Weights of a small GPT-style language model, trained from scratch on English Wikipedia: 8 layers.
Each number is 50 + 15 x the weight over its row's rms, rounded and kept within 0 to 99. Layers, rows and columns count from 0. The size before them is the row's rms in percent of the matrix's.

# layer 3 attention output (transposed), 192x192, rms 0.39, rows 173-191, columns 128-191
108:45 57 50 67 28 97 43 51 57 52 38 48 54 65 44 44 76 62 63 44 36 47 21 36 39 58 57 39 32 41 76 41 51 32 42 26 47 44 41 26 42 45 47 51 59 31 44 41 69 44 54 64 39 36 48 62 47 28 53 25 44 26 71 45
092:59 62 62 22 67 24 57 56 56 58 56 22 60 46 36 76 66 48 65 63 49 64 39 45 41 57 53 24 64 52 54 69 51 48 33 50 59 48 49 38 51 59 69 62 19 69 47 69 40 32 49 47 35 63 42 51 61 58 58 60 50 55 47 54
093:35 45 41 59 52 46 52 56 31 36 68 67 11 52 85 52 50 41 41 48 32 00 47 67 60 51 56 59 53 39 43 66 24 50 81 59 54 36 45 61 23 40 36 56 54 69 52 49 61 72 54 37 48 43 58 50 35 50 40 42 62 47 64 39
108:55 70 32 34 61 57 33 78 40 56 75 66 45 29 48 39 61 18 53 46 36 41 48 72 47 43 40 67 61 33 31 41 35 37 30 33 54 43 62 39 68 38 49 48 39 57 20 35 50 70 62 58 44 47 41 68 49 55 89 19 63 16 65 78
112:57 42 56 61 67 49 43 57 40 34 54 51 36 41 29 53 54 76 41 88 15 51 69 52 42 40 61 57 31 26 74 49 47 51 14 42 44 49 57 61 48 30 67 53 54 29 60 60 30 53 70 46 43 46 51 24 61 65 66 24 64 72 31 47
112:22 46 59 40 82 77 67 51 50 48 48 40 60 34 44 44 41 49 42 62 31 52 58 25 57 63 42 55 41 43 53 54 37 63 57 43 56 21 40 17 66 65 58 28 35 83 69 51 50 67 49 53 36 39 47 47 48 44 70 65 32 55 74 54
089:43 25 62 50 70 42 57 33 40 79 49 52 49 33 71 44 53 49 54 55 59 55 36 47 29 44 29 28 61 77 52 44 52 47 65 49 58 47 41 39 49 49 55 48 50 55 52 51 32 44 50 45 43 32 68 30 47 60 61 23 60 18 41 23
085:27 62 40 56 22 58 47 44 39 48 45 64 37 58 44 74 51 62 46 49 68 59 37 31 75 56 31 27 70 34 55 53 76 42 50 56 46 41 51 62 71 55 50 37 72 41 23 39 80 58 57 55 48 66 52 43 63 48 40 38 64 70 71 25
105:18 34 48 49 68 67 66 62 39 47 18 26 30 54 42 62 41 52 38 17 63 50 50 30 53 65 71 59 35 38 66 53 30 60 47 34 66 47 42 40 53 48 37 68 37 34 48 65 52 43 68 57 62 49 59 46 14 60 31 32 56 24 61 88
103:36 63 46 51 47 31 58 43 36 83 15 25 24 59 52 74 46 78 56 26 40 59 33 40 49 23 37 42 38 51 60 42 42 47 44 49 43 39 63 70 57 47 39 48 47 63 44 24 42 45 21 53 31 42 54 49 44 58 49 66 58 34 72 50
102:51 53 53 38 49 60 48 44 63 50 72 40 62 37 64 36 58 62 62 31 34 53 51 79 57 87 46 29 59 37 64 36 59 38 25 45 68 57 45 29 62 32 12 26 39 44 56 20 40 45 60 81 67 37 57 61 54 29 59 60 50 08 54 61
112:67 57 75 79 36 59 55 56 49 53 69 44 55 61 24 56 67 83 57 61 41 35 56 59 37 81 64 23 49 33 57 43 46 49 63 28 56 38 49 54 39 55 58 33 22 11 56 45 52 34 38 42 62 35 39 77 66 61 40 79 61 30 49 54
108:49 55 50 17 36 49 48 40 65 54 80 53 40 56 43 65 43 19 49 40 46 44 33 15 52 41 32 60 66 61 56 65 35 60 40 41 45 51 47 31 60 59 62 28 28 70 52 70 40 62 34 37 39 39 62 70 60 45 83 45 51 33 44 35
106:54 31 75 43 36 34 45 71 32 53 69 66 34 36 27 69 51 52 43 49 37 65 26 48 50 83 62 55 42 67 54 61 60 52 36 54 53 52 46 80 29 79 69 42 69 51 47 49 48 50 11 52 33 64 33 40 45 51 69 31 78 24 59 71
099:45 54 46 56 74 44 69 36 48 33 38 66 53 52 40 27 64 64 61 52 55 14 62 46 37 20 46 52 37 44 16 55 57 66 45 35 44 42 50 49 41 54 57 39 72 61 36 45 45 46 29 44 51 52 34 50 63 59 34 49 65 40 37 20
097:56 39 47 43 68 76 38 49 56 53 49 10 71 40 53 45 63 63 50 36 41 45 54 45 45 35 49 52 66 30 85 41 75 58 58 48 46 59 53 47 44 55 19 64 54 53 55 52 51 32 74 60 44 35 48 27 43 49 36 71 34 54 53 51
113:27 46 45 56 32 45 84 47 49 72 51 24 55 61 42 44 42 50 56 64 69 32 60 48 64 77 37 26 30 72 45 38 54 74 40 54 45 45 36 40 56 36 36 59 55 72 35 31 64 45 53 64 61 29 74 58 42 54 60 75 47 56 48 43
092:60 83 36 88 37 48 54 57 21 33 47 34 51 60 56 58 56 47 20 40 18 46 43 73 38 51 42 52 62 47 17 50 32 51 44 56 33 40 73 57 48 51 43 51 67 77 47 40 56 37 63 28 66 46 35 40 55 33 44 54 48 68 54 91
109:35 41 64 49 46 61 50 56 52 40 56 57 53 55 57 54 69 44 37 46 42 49 56 59 41 50 43 42 38 49 26 37 61 59 45 49 31 69 45 24 34 43 39 36 60 72 35 22 46 25 58 56 44 56 19 43 29 47 43 43 42 60 58 88
# layer 3 attention value, 192x192, rms 0.134, rows 174-191, columns 128-191
103:58 47 55 61 41 62 51 31 35 51 44 53 44 60 43 64 57 39 42 33 59 72 47 65 66 46 47 39 70 72 48 63 37 39 57 55 70 87 42 46 42 93 39 36 57 58 50 73 66 50 44 24 51 60 16 47 50 22 60 70 23 78 30 46
097:52 33 55 63 54 41 21 38 52 32 50 52 43 66 41 51 64 76 47 35 49 51 57 59 55 62 43 56 35 35 41 12 43 84 42 44 46 37 37 65 27 58 51 35 35 29 76 46 78 69 53 82 63 61 37 72 36 44 56 27 36 43 60 68
093:67 51 34 55 30 47 87 54 57 23 39 51 56 40 65 37 51 48 53 40 71 54 52 38 88 48 32 29 27 35 66 68 48 35 12 50 51 55 71 60 49 80 48 70 27 46 63 48 51 31 35 48 56 78 54 31 47 54 45 48 27 57 56 61
106:40 57 42 53 52 35 51 47 33 68 60 49 65 65 71 40 44 61 53 48 46 72 52 47 53 51 70 53 64 51 53 69 34 74 49 71 68 56 39 46 69 20 22 29 47 45 50 53 87 62 47 58 29 40 51 56 54 36 73 50 67 54 43 58
109:54 39 62 59 40 32 77 65 54 43 28 76 37 26 45 48 56 74 51 67 52 67 44 32 53 66 52 43 44 65 47 64 67 35 76 56 27 73 38 39 50 27 35 34 57 42 36 65 41 48 50 67 50 47 15 66 68 28 23 53 65 41 58 40
100:50 42 40 26 72 46 40 51 62 18 60 55 54 57 67 35 46 58 39 41 15 33 52 35 24 59 70 56 61 69 56 41 25 81 59 55 83 58 63 68 44 42 56 61 49 49 65 30 36 38 56 23 72 59 68 34 50 65 53 51 49 63 41 61
109:49 54 56 48 34 56 52 41 51 30 17 37 63 68 35 39 55 47 51 29 44 62 69 50 79 55 93 48 74 66 60 17 30 38 49 66 32 52 54 65 38 61 51 73 58 44 32 49 58 67 70 49 46 68 29 65 55 41 59 24 54 40 64 62
108:61 62 52 52 31 61 40 46 39 68 48 38 53 67 61 43 63 47 30 47 47 60 47 37 61 34 25 46 68 49 40 64 99 71 35 90 27 46 81 53 43 26 39 63 39 47 51 62 63 55 74 51 44 50 21 44 49 42 48 01 36 55 60 58
110:43 67 58 59 57 58 92 48 62 69 45 52 76 65 58 46 48 31 53 63 73 51 73 46 81 66 32 52 49 69 52 76 85 66 60 44 77 66 52 55 53 41 46 79 61 34 59 73 47 57 57 48 27 50 53 41 26 65 48 72 58 64 37 53
100:48 53 43 46 47 70 64 57 52 28 43 54 57 15 41 54 27 43 42 44 72 38 49 53 54 31 50 60 66 30 57 58 39 63 64 50 22 12 49 49 48 40 54 49 38 35 38 44 35 53 47 64 81 42 31 44 48 35 29 57 37 51 36 24
109:47 71 46 35 17 41 31 43 36 24 19 67 39 40 47 54 42 34 41 47 50 37 48 74 33 49 41 61 97 57 35 69 41 27 68 50 44 48 67 35 38 43 66 17 50 45 33 61 64 77 49 45 33 32 30 55 43 00 48 76 44 53 39 46
117:67 60 33 65 45 50 73 72 19 65 30 42 47 24 51 00 50 49 39 42 51 40 47 80 41 36 34 56 44 76 48 43 54 58 51 49 37 64 46 58 68 61 35 65 48 56 51 33 51 40 46 14 74 63 35 34 50 49 55 66 54 52 49 59
106:65 63 51 49 25 78 86 48 42 38 50 46 71 53 68 47 60 39 53 40 42 54 49 50 67 50 44 44 75 17 69 37 56 08 89 73 63 63 83 49 75 43 50 46 18 54 53 48 62 68 48 35 45 71 62 77 36 55 69 42 51 37 32 55
101:60 49 42 53 42 69 74 73 62 42 58 46 63 68 42 17 25 43 44 50 56 39 42 50 40 63 34 33 38 53 44 99 28 44 63 60 57 41 41 40 55 39 64 47 45 39 71 81 59 55 56 37 56 53 71 43 52 62 48 80 35 49 74 57
098:55 63 49 32 52 72 68 47 49 43 63 49 48 65 67 38 41 40 34 52 32 51 64 50 31 43 59 49 47 49 40 69 70 93 44 45 71 46 57 29 36 43 47 85 32 51 32 31 19 55 49 54 36 32 67 43 57 00 67 57 49 47 62 54
112:43 37 54 40 49 17 56 67 71 27 55 46 40 26 34 35 56 50 39 45 00 32 34 48 45 45 76 62 64 73 49 62 53 51 50 22 37 51 66 57 64 58 44 37 56 50 43 50 44 65 43 34 54 53 00 64 51 33 22 13 38 50 42 32
110:48 68 55 42 25 59 61 56 68 52 38 32 64 10 45 28 64 42 64 55 47 33 52 69 75 51 67 48 41 56 53 65 60 82 39 37 62 32 44 44 63 80 59 49 50 51 73 92 49 57 59 50 53 46 90 68 56 28 30 46 53 45 59 42
106:46 81 50 67 39 67 43 63 86 68 62 59 61 41 40 50 65 71 64 47 54 37 39 53 28 49 55 44 31 16 50 41 50 67 37 35 53 39 64 47 44 66 48 51 54 40 51 51 66 63 29 53 37 19 74 43 41 69 36 48 53 41 36 47
# layer 3 MLP up, 768x192, rms 0.166, rows 0-35, columns 128-191
100:46 44 42 55 52 15 43 61 33 57 42 57 38 88 57 53 70 09 43 68 45 34 58 65 68 48 70 53 38 42 44 27 25 58 71 18 67 54 56 48 54 38 58 69 29 25 39 81 52 35 03 65 71 73 74 13 58 25 27 46 45 43 70 51
109:44 35 35 45 37 50 44 71 39 32 50 50 41 46 60 60 68 46 55 38 57 53 26 14 31 12 25 61 68 21 38 71 28 54 55 69 41 46 57 46 60 66 79 54 43 46 69 63 44 55 76 24 72 49 43 74 42 71 60 27 71 31 22 71
108:39 56 63 31 36 66 46 55 52 61 41 66 43 49 70 48 46 55 45 21 39 49 61 21 30 48 45 40 65 57 65 63 65 55 50 53 59 72 77 50 40 63 30 74 33 39 40 59 56 57 70 64 32 09 33 67 53 36 53 27 50 57 36 22
111:49 48 46 55 57 31 73 61 55 37 72 34 38 60 48 82 60 51 23 56 35 66 99 50 51 50 37 54 52 58 39 47 68 63 55 52 54 57 43 87 40 56 68 42 46 63 43 67 69 66 21 52 63 56 57 56 44 49 61 78 55 71 41 60
101:53 74 55 51 10 58 51 33 47 58 72 70 35 51 66 36 63 62 58 41 50 37 41 53 65 67 55 56 37 42 90 43 59 61 69 41 42 53 34 64 09 37 30 58 44 42 21 42 52 56 28 51 71 13 50 53 39 51 37 55 60 58 48 63
102:57 70 51 39 20 68 51 67 66 49 27 48 58 49 74 64 35 27 79 53 37 66 66 43 72 74 57 37 32 78 30 20 46 32 68 66 48 44 48 37 57 72 41 61 48 46 49 47 52 70 56 63 36 58 79 49 62 46 54 73 47 36 64 71
104:71 48 84 53 50 43 54 78 54 66 55 65 42 67 51 59 16 56 16 68 26 48 59 58 52 56 52 29 49 59 48 56 53 48 31 29 44 59 39 46 71 28 53 67 59 38 67 54 39 23 34 66 39 38 56 74 29 57 52 61 47 43 58 71
103:49 35 70 29 73 53 85 55 60 56 68 47 57 44 40 63 39 45 40 25 36 43 86 58 80 31 75 53 36 28 55 66 41 68 34 73 64 61 66 57 37 49 63 66 35 20 48 41 39 12 59 59 54 56 40 18 59 44 51 72 52 44 47 23
087:55 58 50 49 44 61 57 52 20 43 38 23 46 67 50 34 39 60 64 46 75 27 62 59 34 20 65 68 32 30 62 53 20 47 52 09 61 73 66 51 42 71 31 28 50 44 49 56 46 23 62 91 41 52 48 60 57 58 49 62 40 53 49 56
110:38 43 94 33 72 72 32 40 50 53 48 49 63 66 67 41 47 63 27 41 67 47 60 40 39 59 50 41 69 37 39 55 41 30 46 45 01 53 49 30 48 66 62 43 42 48 61 26 57 40 61 75 46 59 50 33 74 65 60 44 81 56 49 38
099:19 35 58 68 48 42 54 55 44 62 34 34 32 41 32 40 63 67 52 51 59 71 27 63 48 34 41 98 60 14 60 72 38 19 27 52 43 48 75 46 57 62 61 38 36 61 61 38 44 50 48 39 49 57 33 35 56 52 42 75 47 27 41 54
106:53 47 48 54 47 63 68 78 80 62 50 20 49 58 48 42 47 26 57 50 76 46 59 58 40 60 57 47 27 54 37 39 45 47 21 68 64 67 49 46 63 45 42 55 49 24 43 51 92 40 58 36 36 54 54 63 57 70 39 66 47 53 53 49
095:45 55 77 65 20 56 50 42 51 53 38 57 39 80 41 45 36 57 58 43 45 98 46 41 48 35 66 64 38 31 44 62 49 28 57 68 38 50 49 53 43 40 43 55 32 60 70 63 50 54 40 69 44 67 48 44 51 27 65 64 52 59 13 75
098:40 37 46 53 60 66 70 78 47 39 61 52 43 42 43 44 57 28 62 57 52 83 62 63 49 36 43 40 56 41 52 76 46 67 60 56 57 62 54 29 57 38 75 46 33 56 49 91 55 58 70 38 37 54 63 45 38 48 56 37 55 42 23 62
100:55 41 52 59 30 72 54 65 63 36 41 55 42 33 31 43 58 12 71 40 49 74 69 60 85 42 30 66 07 77 24 65 40 50 73 47 50 54 62 54 44 50 44 55 73 50 55 54 58 46 37 61 67 45 39 57 46 84 69 64 28 51 46 60
099:75 60 50 64 32 55 45 57 48 67 41 49 70 43 46 58 58 43 53 42 43 60 76 42 78 49 53 53 41 30 49 42 50 53 60 62 57 40 66 42 31 67 60 57 41 57 36 45 42 50 49 53 50 38 57 31 46 48 67 43 31 50 55 71
097:36 36 61 64 75 58 34 56 46 63 42 30 50 55 48 57 28 49 43 25 40 12 30 49 58 46 65 41 24 38 69 51 49 41 45 38 63 40 68 42 67 55 49 22 24 36 41 59 49 43 48 30 59 53 34 58 49 32 44 45 64 61 42 61
114:37 51 54 29 42 31 47 56 11 62 30 64 45 64 26 79 50 28 54 66 32 52 59 25 43 37 64 39 57 71 44 42 53 32 45 40 69 59 52 54 50 53 36 65 68 57 44 29 54 50 58 48 34 35 46 72 68 42 48 75 54 65 41 52
091:45 42 41 78 50 55 43 32 67 43 57 46 38 60 70 45 28 02 57 16 51 40 50 72 70 52 68 50 33 43 59 64 40 57 43 54 28 50 42 58 40 74 36 62 50 49 69 41 72 50 29 42 44 67 50 31 50 46 40 39 71 34 52 56
100:55 44 51 85 75 54 56 37 11 36 52 49 50 84 54 51 59 54 32 40 26 51 51 33 68 49 65 74 44 40 46 57 50 51 48 43 65 33 73 45 60 36 50 72 53 26 52 42 82 42 49 53 57 34 45 49 56 55 52 68 59 61 53 50
097:60 40 49 66 50 66 56 77 46 43 19 61 28 73 54 63 60 46 55 24 62 84 17 27 55 33 42 65 55 41 54 29 61 51 67 52 57 30 47 62 56 43 43 38 52 33 51 60 51 52 56 59 64 29 43 40 78 62 68 40 47 32 62 21
102:37 32 42 40 58 60 47 59 47 56 74 69 46 47 44 54 35 52 49 53 51 59 45 55 50 60 45 43 33 75 59 44 41 31 59 23 43 61 29 39 25 48 37 44 61 59 40 64 41 58 36 65 39 49 44 41 51 59 53 56 33 32 48 49
086:69 62 66 04 42 73 29 73 78 04 50 55 69 67 36 70 58 37 59 71 38 53 58 39 46 67 35 49 41 37 38 24 65 53 58 48 56 35 85 51 48 42 48 22 42 35 57 56 55 52 45 51 50 57 73 10 59 59 38 33 55 64 22 43
116:93 49 58 34 35 61 49 56 24 55 57 59 59 64 44 77 34 38 37 59 37 49 36 47 50 28 44 29 53 70 27 63 46 63 14 53 53 51 63 47 57 43 37 77 60 50 61 57 46 36 46 67 50 57 18 65 47 50 39 33 79 68 48 87
092:51 34 57 35 46 53 44 41 61 54 31 47 43 26 51 36 45 65 60 19 69 63 37 21 66 40 65 44 19 34 65 62 77 57 36 59 71 32 72 27 74 56 58 50 62 65 45 51 60 35 32 26 73 38 27 76 49 33 52 47 51 53 14 37
087:44 41 30 45 55 53 62 50 47 65 56 24 62 69 72 23 47 48 37 66 46 66 47 32 48 73 34 49 43 75 46 64 40 21 33 35 75 56 38 72 53 65 53 53 41 28 37 49 59 26 45 47 43 14 59 29 45 33 52 60 34 62 31 68
112:75 56 54 52 51 37 66 50 10 36 49 23 53 67 62 59 77 57 38 33 52 46 52 77 58 72 53 46 44 41 19 39 55 19 54 38 59 61 72 57 60 69 36 51 62 27 47 83 64 59 47 39 52 45 48 78 81 40 70 35 40 47 60 43
095:50 46 60 54 70 48 59 79 39 21 65 41 50 56 62 30 21 24 63 32 57 41 73 44 46 66 68 43 28 59 68 49 40 72 24 55 72 55 46 39 68 30 32 35 38 41 48 69 73 34 52 52 58 45 48 63 56 66 85 41 55 46 26 51
101:50 37 61 70 32 64 44 35 37 68 26 48 39 45 55 27 57 17 56 61 33 47 45 44 27 60 83 68 17 22 43 75 56 52 62 55 35 63 70 77 73 60 62 59 45 51 45 55 68 51 58 43 35 59 58 69 44 50 46 78 80 41 56 29
099:37 54 57 57 69 26 55 71 50 44 39 43 32 45 42 57 40 50 15 51 51 65 39 49 69 54 56 53 29 32 20 59 59 65 36 40 20 43 57 19 24 54 45 48 71 44 50 62 27 44 64 50 44 38 50 56 26 59 40 35 52 38 45 37
097:51 59 41 43 55 67 41 52 84 26 13 46 41 42 63 32 59 45 63 49 73 60 44 45 35 67 43 32 20 40 40 42 47 51 49 33 38 34 32 30 57 76 43 77 56 61 52 35 37 49 56 47 45 29 63 40 32 43 55 31 42 25 73 43
098:28 80 43 59 71 71 17 49 57 66 46 51 28 48 91 37 53 30 40 49 00 68 54 56 55 33 74 47 65 57 49 42 41 49 19 34 67 68 72 72 60 45 70 33 43 59 52 55 35 57 49 26 53 53 72 52 52 43 61 64 52 66 45 71
100:43 57 64 52 54 64 51 43 55 42 40 46 47 48 43 63 54 44 63 45 38 89 39 49 79 38 40 35 64 58 62 46 40 62 46 59 61 37 28 13 42 45 51 32 42 40 51 55 14 39 33 52 71 48 37 47 46 69 43 46 57 48 69 68
110:51 76 58 57 04 47 69 37 58 53 79 56 56 35 72 53 54 59 26 54 38 48 40 52 43 35 48 93 41 33 62 49 55 50 62 55 23 54 47 46 47 60 65 64 54 38 42 37 38 41 55 41 41 63 27 63 47 72 47 79 76 18 49 50
090:62 52 45 23 52 48 50 00 46 37 45 58 54 42 50 60 47 58 68 59 66 49 40 56 29 52 59 63 41 46 57 48 46 33 27 28 15 53 59 64 77 56 39 80 85 53 53 53 37 35 28 56 54 65 67 43 43 64 50 63 53 51 60 11
101:53 55 77 53 35 41 99 46 59 59 53 60 56 59 50 67 35 50 32 49 55 60 36 42 62 42 53 48 56 58 37 49 20 35 56 27 39 41 72 67 52 58 43 22 51 39 39 51 62 66 57 58 46 50 49 74 54 56 40 54 40 61 66 52
# layer 3 MLP down (transposed), 768x192, rms 0.246, rows 0-35, columns 128-191
097:52 69 34 43 50 47 58 71 54 46 42 62 84 57 48 77 66 47 23 54 75 41 59 68 59 24 43 41 47 37 39 42 36 51 70 37 64 60 45 52 80 54 43 57 65 33 72 50 35 57 39 38 65 59 39 28 47 41 31 44 56 26 54 66
114:45 54 71 65 40 54 58 55 64 46 41 47 65 37 59 59 63 32 68 02 26 51 16 36 69 29 57 57 48 53 52 59 43 46 26 46 54 39 48 64 48 37 74 62 36 56 41 60 27 62 55 39 85 74 57 32 19 44 63 47 55 60 69 52
112:67 53 35 52 52 59 43 67 39 77 49 54 70 55 34 54 58 62 77 36 59 80 36 47 36 68 71 59 37 47 29 64 17 48 43 76 42 80 54 48 81 55 37 77 58 77 78 54 59 52 62 27 26 65 72 58 26 67 51 58 51 57 54 43
100:57 55 51 76 43 77 38 50 60 65 52 60 38 59 49 48 30 56 46 79 68 31 56 71 41 70 44 30 57 37 68 54 64 21 65 41 62 36 40 26 46 73 51 54 25 44 62 20 59 40 68 58 00 44 54 57 42 47 54 53 62 18 80 60
094:19 48 30 32 13 43 52 30 42 51 43 29 51 50 31 79 65 48 49 39 50 51 79 48 34 42 74 16 24 44 55 29 48 16 68 47 47 36 44 25 70 20 30 45 56 56 34 43 33 60 58 47 38 53 35 42 25 66 44 30 31 64 58 21
097:54 41 70 21 66 52 43 35 64 21 37 99 47 29 53 63 21 46 45 19 75 22 37 29 67 48 40 47 56 43 60 35 43 48 52 48 45 52 39 61 28 47 36 62 36 49 26 67 25 76 70 47 63 59 51 42 41 55 53 51 58 35 71 54
109:47 46 09 40 99 67 50 48 69 34 37 28 54 66 56 55 49 51 39 82 51 27 54 51 43 59 48 46 81 44 27 45 55 73 75 42 51 46 51 41 53 27 56 57 73 59 73 65 90 59 42 36 40 45 73 30 52 48 33 65 40 52 41 41
093:50 47 48 36 75 62 68 46 59 45 41 43 30 35 28 17 46 44 54 62 52 79 12 72 34 68 57 46 36 39 29 17 45 55 42 62 61 34 64 35 51 65 46 65 78 38 43 49 37 49 85 59 61 61 63 69 47 18 50 52 54 59 65 42
090:51 46 41 53 48 45 60 56 74 84 60 43 41 39 70 34 81 51 43 49 51 57 62 61 43 46 58 42 30 47 37 09 58 57 59 66 30 48 43 47 83 39 59 76 71 63 40 34 89 40 55 46 47 32 46 39 63 56 45 24 39 45 61 42
106:58 58 40 50 78 55 44 40 45 50 62 81 46 51 49 48 58 64 53 66 60 75 39 49 39 50 53 69 72 55 56 66 45 58 77 92 42 42 33 92 73 78 61 66 69 54 50 46 61 63 44 56 78 39 24 54 64 61 64 65 43 43 57 56
100:80 42 30 59 44 54 58 62 49 24 66 43 67 73 57 21 24 56 40 54 46 56 48 19 35 45 52 56 48 58 57 36 29 43 57 61 40 79 40 39 58 67 57 43 28 52 80 65 50 63 58 37 61 36 60 38 06 48 40 46 82 76 65 65
102:62 45 55 37 59 50 54 42 72 38 52 43 35 55 45 89 21 46 34 69 39 33 53 48 56 51 74 55 59 67 63 37 35 70 58 41 69 32 55 65 39 71 41 70 46 42 27 66 94 70 48 63 45 55 38 73 56 71 68 27 71 33 74 64
099:48 60 16 75 51 60 48 32 47 44 47 35 49 55 55 45 64 54 66 30 17 49 43 46 59 61 38 52 46 73 88 63 36 35 57 45 36 56 21 54 54 57 62 54 41 41 49 50 38 62 57 28 43 25 42 15 54 40 69 39 32 68 51 31
098:42 55 51 63 75 76 36 63 23 65 35 71 38 52 67 46 30 63 53 82 39 56 48 43 32 64 53 54 70 36 48 53 28 89 33 31 68 70 57 52 40 59 68 87 37 37 56 58 70 40 33 48 52 21 34 53 47 45 54 61 53 68 45 46
099:60 47 73 45 58 68 33 60 62 52 45 58 58 63 26 60 46 54 32 46 47 76 25 68 54 63 26 28 46 48 37 52 50 53 48 67 35 55 47 39 42 41 50 53 41 27 46 42 59 41 77 54 31 38 64 50 33 31 20 40 41 52 39 55
096:65 25 67 52 44 59 36 60 58 43 64 32 28 60 54 25 67 52 44 42 54 48 37 53 24 63 59 64 36 56 22 49 52 47 76 60 61 21 36 37 99 31 48 75 40 63 62 64 49 40 19 29 33 39 59 38 68 40 58 39 78 45 51 42
097:45 66 37 54 18 35 43 34 36 52 52 43 59 49 23 42 68 27 05 71 50 66 48 22 42 53 70 29 63 53 37 45 47 56 34 58 57 38 62 57 68 65 77 35 59 55 55 60 59 42 48 56 45 64 68 70 63 48 67 51 53 18 50 70
110:65 53 53 46 31 57 41 54 50 75 63 46 25 43 57 30 49 80 64 38 58 27 57 55 66 51 51 60 44 35 34 33 63 43 41 45 36 40 60 51 36 33 42 77 35 76 91 74 42 78 62 61 24 59 34 72 76 51 42 64 59 72 37 65
088:57 29 48 52 45 48 54 38 68 43 52 42 31 37 47 46 35 35 38 67 16 30 38 23 33 70 69 60 58 62 46 54 42 68 43 43 55 71 44 29 24 67 46 48 53 54 46 45 37 94 48 32 48 31 39 58 58 53 26 40 68 49 41 62
107:56 54 33 68 66 66 42 46 48 53 85 25 45 76 40 45 43 77 78 32 66 55 61 49 47 42 33 20 74 32 57 16 51 56 71 44 73 65 63 54 38 57 53 57 73 31 56 59 36 42 62 54 45 36 67 56 55 44 69 43 49 39 54 60
095:42 56 41 55 44 58 67 43 60 27 65 07 56 32 14 41 18 78 30 75 39 69 56 68 28 37 56 76 42 65 42 61 19 26 44 25 53 44 38 78 28 64 37 70 43 50 41 37 50 74 42 39 35 65 59 50 37 57 44 45 33 29 46 70
091:65 50 53 42 26 66 61 30 40 63 58 28 45 45 47 52 72 42 63 48 38 50 60 47 57 71 28 75 64 60 40 37 54 54 51 32 55 60 86 42 87 53 71 32 26 68 46 45 54 22 71 82 63 54 52 34 28 61 58 29 75 61 75 52
088:53 66 31 30 54 58 21 64 77 65 61 43 46 64 42 52 53 48 24 68 48 41 41 58 35 37 56 45 38 45 79 08 49 69 52 35 55 46 27 54 35 57 45 35 66 34 46 31 59 60 49 32 50 39 59 48 16 51 43 69 41 54 59 44
109:42 65 51 38 56 92 86 55 43 52 71 56 51 66 37 52 46 56 73 60 48 38 39 44 48 65 35 52 61 39 63 45 83 42 60 49 49 33 35 52 41 51 64 74 73 50 39 28 54 42 64 63 42 84 39 45 32 63 64 41 71 30 58 72
090:56 50 34 70 64 35 43 31 43 46 44 45 37 44 35 66 45 39 36 50 48 45 64 59 59 46 21 71 52 41 35 45 10 33 24 65 53 70 62 51 29 53 35 47 50 65 82 60 52 44 57 59 40 62 58 54 47 75 47 53 44 26 62 53
080:78 48 58 45 53 41 76 43 57 45 49 61 55 54 76 50 65 69 61 34 70 33 62 68 27 35 53 34 56 73 75 47 57 45 75 40 56 43 56 75 99 53 49 60 58 39 76 39 36 68 44 33 80 48 48 51 80 43 67 68 54 29 46 54
110:42 55 74 53 48 66 52 62 56 63 48 55 49 34 67 34 44 63 43 39 56 37 70 67 44 45 78 46 69 40 29 74 18 34 37 40 92 58 53 78 77 32 32 69 56 67 42 59 51 49 46 84 80 47 70 43 54 49 40 71 38 64 44 67
095:27 38 85 35 45 86 52 30 22 39 37 66 39 43 27 76 55 34 60 35 42 65 42 68 14 73 63 38 35 22 44 51 46 29 58 54 61 57 73 46 52 20 46 21 69 53 43 38 62 66 56 31 45 57 43 50 63 70 51 36 40 53 63 57
101:49 27 41 35 54 47 39 38 51 58 58 78 64 55 38 42 62 31 52 65 43 55 28 73 56 67 65 44 61 60 24 50 78 69 44 36 64 42 37 52 51 68 47 42 49 52 67 56 58 38 66 44 43 54 60 55 28 62 35 39 62 36 49 67
099:58 67 66 52 53 69 57 47 41 45 43 33 61 48 54 35 36 53 53 69 35 29 56 43 56 57 53 50 20 37 81 39 63 38 69 19 46 67 71 82 24 27 56 52 72 67 56 47 21 54 37 75 47 40 64 59 45 44 52 59 66 33 46 48
095:69 14 52 28 59 82 55 56 51 61 72 63 40 55 30 38 47 57 57 48 22 50 42 33 23 47 42 53 57 69 29 64 63 55 57 61 75 37 26 48 59 58 57 51 38 42 54 55 39 62 61 54 28 29 68 56 60 58 46 56 63 88 54 66
104:40 44 65 49 54 52 38 19 60 52 44 39 42 53 67 53 40 80 70 58 48 49 67 62 75 73 52 45 38 59 43 31 66 67 36 86 45 42 80 41 34 54 52 58 34 66 40 39 59 42 34 94 58 41 55 68 22 52 53 54 75 46 32 51
101:36 32 25 15 47 65 38 47 47 33 61 79 36 61 42 21 29 60 58 42 69 65 54 29 45 49 66 47 40 37 38 16 37 60 31 43 51 48 45 65 58 41 48 37 56 52 41 33 80 50 65 47 38 43 61 36 42 23 47 57 59 39 43 31
115:69 47 46 44 61 60 48 59 43 74 63 61 57 52 58 46 40 46 53 72 22 41 71 50 40 38 48 52 44 69 51 84 35 60 75 63 57 58 44 30 39 46 60 41 43 49 43 57 43 21 49 69 38 66 45 78 47 84 28 21 57 26 77 34
087:35 48 31 43 40 40 40 64 58 47 53 63 40 62 26 40 37 72 67 52 29 69 24 48 02 55 55 40 39 70 18 45 46 32 80 50 40 33 48 15 32 53 51 32 61 57 45 76 18 67 52 18 54 51 59 52 48 28 32 62 67 50 60 78
098:40 42 49 45 63 64 51 27 49 22 69 70 27 34 37 61 41 50 52 42 39 38 49 85 36 62 57 58 47 60 26 60 26 50 38 23 45 48 47 41 35 72 35 43 48 60 33 52 47 51 68 49 58 49 50 92 60 34 56 52 55 66 40 60